config = dict(
    n_layer=15,
    n_head=12,
    d_mlp=512,
    activation='swiglu',
    norm='rmsnorm',
    rope_base=10000.0,
    qk_norm=False,
    init='trunc',
    optimizer='muon_variant',
    lr_head=0.0231,
    warmup_steps=200,
    schedule='wsd',
    batch_tokens=65536,
    train_tokens=507600000,
)
Each number is 128 + 32 x the weight over the matrix's rms, rounded and kept within 0 to 255. Layers, rows and columns count from 0. Numbers have three digits each.

# gate: layer 4 MLP gate, 512x384, rms 0.0895, rows 495-511, columns 192-287
# up: layer 4 MLP up, 512x384, rms 0.0933, rows 495-511, columns 192-287
# down: layer 4 MLP down (transposed), 512x384, rms 0.0639, rows 495-511, columns 192-287
gate495:089137181151129098124175061186144149143015161098087079116116147106114154131126157160118159182103089150102125075067082120097119163136152121132131132142137116083196063061130128146148165166038144098132137111145040135137184118141157200070134135162096157124185151096154114133115133127100116114
up495:175155097145176143132145158074106165233130177131149168130156120067139171216139143147133133171147165155086088149137139185180217227090165084080093071111130094128096155076114107137174101086082141122107147146151184163121097102147139088150170150190160100121107131096125134188203129087121108076
down495:125083154169140148101127097083099161118116142158191132143175126098105128132137104088139181072158120179111116163111118173130177128105149112037136144128117113108129150084115118070116130073137181095070138155166119145067077140162164173201136168114136179132158103151189084190147149126133105125
gate496:157098088123108180157068127069135068187078120131124093076082089085149077143144170097097099157112135139100119143076109061165172118193185118164148129117161196098160083129118196132109101143188122097128075126130143118120148104116149120128163109119156186128136113158111157140129183072131104093
up496:113102146139189127081154149087161117144132100164128091138164125115139112200078124202094121158127142177099136160166193126105146148143132132189127115069126144170138159109112107118107134147130168124134098113134191132095191154130128177114138112127152150169169165150126103154147122162205113142
down496:163139181111192128054166126109214183141111107064117041095156049096179160136056067052134096165155154126128157118179140119141081129076111100090104084156068116109139158094098085127137120132116138150103152119087159198129095112080105108087173121165160029160093180113129106120129121179121108162
gate497:120117120165122159098164134096082164136150134127069167074109203126108118145125107152123081110155059164117119139134141129102113178124183096131116153172063110123107126112130146089143111112109105144123102045111153165210084111161173172123191106102139098124148131147135069172162112173068105184
up497:138125138110116060106086068137154156071172079102183172169156087164189146093079120112153167073135172093158133081133117147150147100134122181202141105097120144048148131064095175136139091120140194108166146147116149156083194102055062118049118133128152127139135159134116180050119179065122144112
down497:141108193118107102124092067136129158077157106170151159160140110143159137098092093034143162061039154067173158125124139172137101088097133181171091130135131109067092135131015144166116170117085176132124163140091148135172245152169101140086139124145114130094197149123149038044171145088107091147
gate498:090119086164122119165175132126192128164121149098146146106120141168118214181129088203115157080124133148138170158135141100117116156119148119092120130086127169167105090105151130149168165157122133134070072062087163130109157075123137089136052087140131108137205116101090152167137128148165098174
up498:117139126070155070154134175113137132143101134122135137089127135086148118103150133148103147106144135091108096109115139134162099118138085095121112156135136184083065112100135099105123109145112094104082110131139166122110114115053102136148108092112171134099124136181164180138115084125126106163
down498:066110116150076103106175191114190134153105186073162119164082157136166153139184127128089089115153163100147165120040125121144132136131124133116121144124158196164120131114131123132178144129145072141117088083151152179081140102104116162125130096151173095187162118127135128201107149077156121147
gate499:168104083154121100154114099116092116090085060142081122101118090109094128094146184136152189121148135104121157157086138148140193107104102150085121127116139076163144191114117108173140092122134211147082082149087132096169144118167137143098078141169129116168116136132158114103157140069060135198
up499:079129097103175068080155141147064136116083126122109116204130088093130055142111122142084160167114206121138108163067100165126171080088099129104110140101096169147155140120133110163114115124093054129185121183014143097177087150147107133116139121200095123163135119101090141074202114115095115088
down499:121130105069181125150146139173093144131121143140142138188147151141157146163068087120070145166132155146147113149132131132117102140112109090126123157099076122146146142085136154159111133142070044133163151145030112099157078131050094158102116105144097042131125114109044124081203126168135127134
gate500:114120140074153139182138098219146102102161092145126112105133176111077164142119124151141153091088144072174151113182144094155135130184108117142136136142124136134117103123121179121153101077118130159116112099127143174097103129126115125096130200111167128112157134112182130143124105168073098136
up500:135132104076120119132119122096059157179127142113193181088114142197131126116208132114085098079168178105153195059099142164120148139156131162119164131130152106168144158066112157090086104144122129073097171203120134093093062164127134136123173124149133106144138102087113068130122077087062103114
down500:108036137083107089111167131138112106134134210107174163076121152134084107090184138137094099111104126142181192052133197140181112158148138153121133135161120082177151068137066185086157086140095136112123147152143143121064109190150119132151135176134118145103153117094090075136148048132098061096
gate501:090105123175151166108110088112100117136095098102169112100134067105129090183158111150117157111127106105162073164092119143139114138101161127181140113142113191155074083169138103097104044116144116149057103115121138184141111098125108122151146147107167109146137138184082193109126137102081087091
up501:134152168129084114158143103099041144128147116141077080156154074150087124167102118106105166179120100113098141139152135144126132077090105086132090114086196146152107134135113120133145050182150136112093153145120102186116164185140079102141139071128108136129081138170089142121114111143137148117
down501:113136189083130118154147139162138127181067125136163136081146190188130135141145125091153121102107133111121110089169127120144108151152097166091126184110136070111192118135100146177095178111077165140143130104120130095138119135141130130165116188144078074152137094112196099149150102114092137120
gate502:124111076064133099105112101111135158139151181049150150164118104145113118138087089204127137096078157135101165083160131135146104149116086197180140114125150174147164184154100034109151126167140129118119134151145125102065098168091098156103181137097142130188161094118131125149090149095128108117
up502:113114122125141109180127137137122116144105076170075165148135160135170107149154086089164111127141099135188075179078110104131149091166126130091124113080075097100079150144063139099129148182157147085079108115101136090117092159133162130121112097163096127151107126116134099131134111116114158079
down502:129119120125151109103114101166129138130179161108162116159098097114092113090152104160145123128118155080074146100165098140156126136095087131163145153152144126158171146127131107084138122149144121129110170166153144117056115161097109143147170124097142147163172094161109147122119128122133127112
gate503:140159143103106136161124158162111118123137144156107166094189117132084166102115136120199123142121086158129155117094135179089111082139081112131100100159112152134175114138164130153128115141136135142195079123196111188118127152100155100106087160092161161105130126156173099192131083163169096101
up503:074123139094098112145128104114099136105154181156160145089164122155059138126065176130138127168103107115110160120105197140179099117123088106150151127135093120117142140148171085154150129113121114097187150138167122208124125101126138063094107135143188120109157139100110129124146137132143153087
down503:094103153083146098150114121139075127124203132112117142121117136082129158104080134140078121147178158155156183104143143115139122156117173075144117151135077137159153163133114099168097118113083123124203144119146138119140115117140139043070119055183120049151149118085156127088132146129157108083
gate504:150105162122108164215160121162141111153170142107133124136066081070071191170193132130069126079094141180130086120206115127130171181147115137144131112144125119105141078113103178118117117168151188145119130055137148161090093112182152138104120179060175101096109087113154144190133150150135095181
up504:153053147104188118137170071105138151109093129118151177155162153179172153149142154116145128095075135124105142129139218128116147156105085182149170133110143119136139130123069136097060172152127097109134160122123102103148102098136041119072179198156144120142134157133134110127131130154160166207
down504:137123101144154039065138122137150178166057090162151133156142193142184098151126137114098177136115110130108132107107161176134180119150125140095163158128223098209155131130048143089120085116124117203152156120157101141040108090158128189136072113123121205169167119146102107116116178124128144140
gate505:075143126136137168135125140104089133107108141105177139143164072100132153150115116092114110094083123116131095104176109130091110125149119138130084118185109097078100139169170133144132056119140107080176120192183125172129148126089120141136131169115156104121156098149053161084159161183128104090
up505:148166143122136138130150169123142130109161132143153132084115038134120198117082122209132135135151085117169076139162127100119144082154100125101097151181141131168144125122146149127113118165149102154122147112159142048111072109144173120114137100110160129097088075153118062136089113168083094129
down505:121095077119145147135104107113140137143119096166160149164154160145098093114153164126141151078134163104089130094152081134105139160101145134107111087107099103095105083131121082129126127130133175122157144153164110192121149116104091139144086136087119161183177156092116164096190088159206133145
gate506:142103127200156137121200165065121147127077130125157111157129153105110134108164156145132132155128079121140131177074168171129165072155090218155074091036131130106124168154097083069101129128120133075131137144177137141115151162065059128165154114110169152148142099168105166053071093123119137129
up506:153097163077116104122165147126118163166173163122088091097137118171137169161114131144094068090103131107096150094141085202130173161114134087152152161123119161117111094130122093122176109080136121141118121164053147106143084120141132146085199069138118106192093163110027218155145150079151136146
down506:124125103102114099167073084094163163122155151131111120094104083147142110161135113144075159109184165114131146099155142146090175138092169028132138207176065162126133080128099085150150149117076096192076111105069164124126160098190179161095099094120117099103099151134168116138134145178113106170
gate507:133130172109123149105206171116130128162130161090121095079112078081092152129123110101177133094170081177096108200153137138109137118142132111104136132134165210101138113151103141100152138144094158136145124065190087055141095128140116153133135140114137116106144166135120145181186153142104095081
up507:113180158086049131055199162136151098167127167123108120085148115137135131143112156133099164067130117122123099130164143123191143148157133108172134118121147124091111022137137163105171145156088164092097132077176123105178118071099124137124119095086136124102134109072117076174165147121131135090
down507:103138113136102128105103175107162094170126187109093086126159149132105114118149146126147160118171141166076132087102111123089118139165186140105139146123120135115101169088136137123139135177086094127127144141139091097128103063072145089121108043108132165126178094110138157123147165130121103091
gate508:115187118091125108115103091161077130182104103177159158122157093096132162086132132197051097108082095166166165158101130141116130136115109128100140137115091157128097099116106115102162154150129108113135199111134119092099165163161123116125104164168169168134109108143102150158143076135122137133
up508:110139117154120153139145170122155147136106140083134154100102154125090187107136122103093114146152075146100166092118118079132141214156141148136171097222135106153110121137125114145207134121096135131149172100135114159141096119106066139062110104086103126135115114123181119131090173155112128146
down508:134119138178141099107078101087123139098152155083132104086117125125139100098086078195087074157190111111144104167137144126141117140121131209184114082169113145173146137120202162131134113104123100165147165103177092170170142116143129096126125120137116158111128072079141136099093088080119105118
gate509:148142171173178124155134116101169062160174154170215122077142140141111107146148131150145096170081132126167110122188105133110091162120144122066168071116103095108107081135133156139169146130087147107124078134118142152101073126166089183117145216150150149145169104118057127122086107164143126152
up509:144119157125130132087150106073129127129171122114106131166176149114091101158074069115155065155128139141074084096183104201136081123137144150160103135082168130142129105167106155118100100143112074141066115110111124088127118123141126166105157160064143119149121164129156171070145151113133120127
down509:126166167067147187098128195125091130121108125146061150129125144174123101116144143073135151105136073154118154164089049096149132098159100105190126117180171085160139103124119126117066118150118099178120125104116112126180167065145153104111150114127093078095063114114157149137156147123136200119
gate510:161112139105092194098116089050089192095101167147107144055126159108178130132166091120105142081056145186111096110188003039107166186115105123111130144146112108101164094137136086110098118143105192125136118077190168173130124192148148172154200130119123162116153105132109119142163128128178079102
up510:122129109099095157065139110121130069153118080162131116081132130108134120073129171106113157096124148150096097119188150125101167166119098139102123111158050108084108116103152151125094148097138111112126170129169188066167080167070162095146165088104144130135108109173114118069123142110136066107
down510:089120171108097178112135163135113151145146116119135155126132119101116127085098134117129105087092148134125114122135132109116157129115077081129121080112090121144154141204154158115089127089113136134142171121158134059118112143081113063130148126143120145125116148143080144108099078116154056111
gate511:140127122077141101080077208096118074126213124113116168122143197199161149116140166117110153132080091073115110086160121123146104153127170123123073098124126153122095073135119102150129095147165132142132150076074146097210112097143124111141100136116146130127169139090134114183121125135078098142
up511:102103089135068142043157170118123121109150148113153120115106184143123145161078080132143114127105096149157148116113140173138093101136158117184116113158125111111141129123068116092100111153123138087142161053139138091135104152140131162094107182170103108150132121123126079105124149151124102142
down511:147179080095117110103163040083121163189025177144145084137150111135121157101079112100190165124133101145138085187045116088149124081175142117160103129148107065164170179171137158083094121175094138134110132085147146115115140142148103119085129134088146169159114093193148158106165166090123127112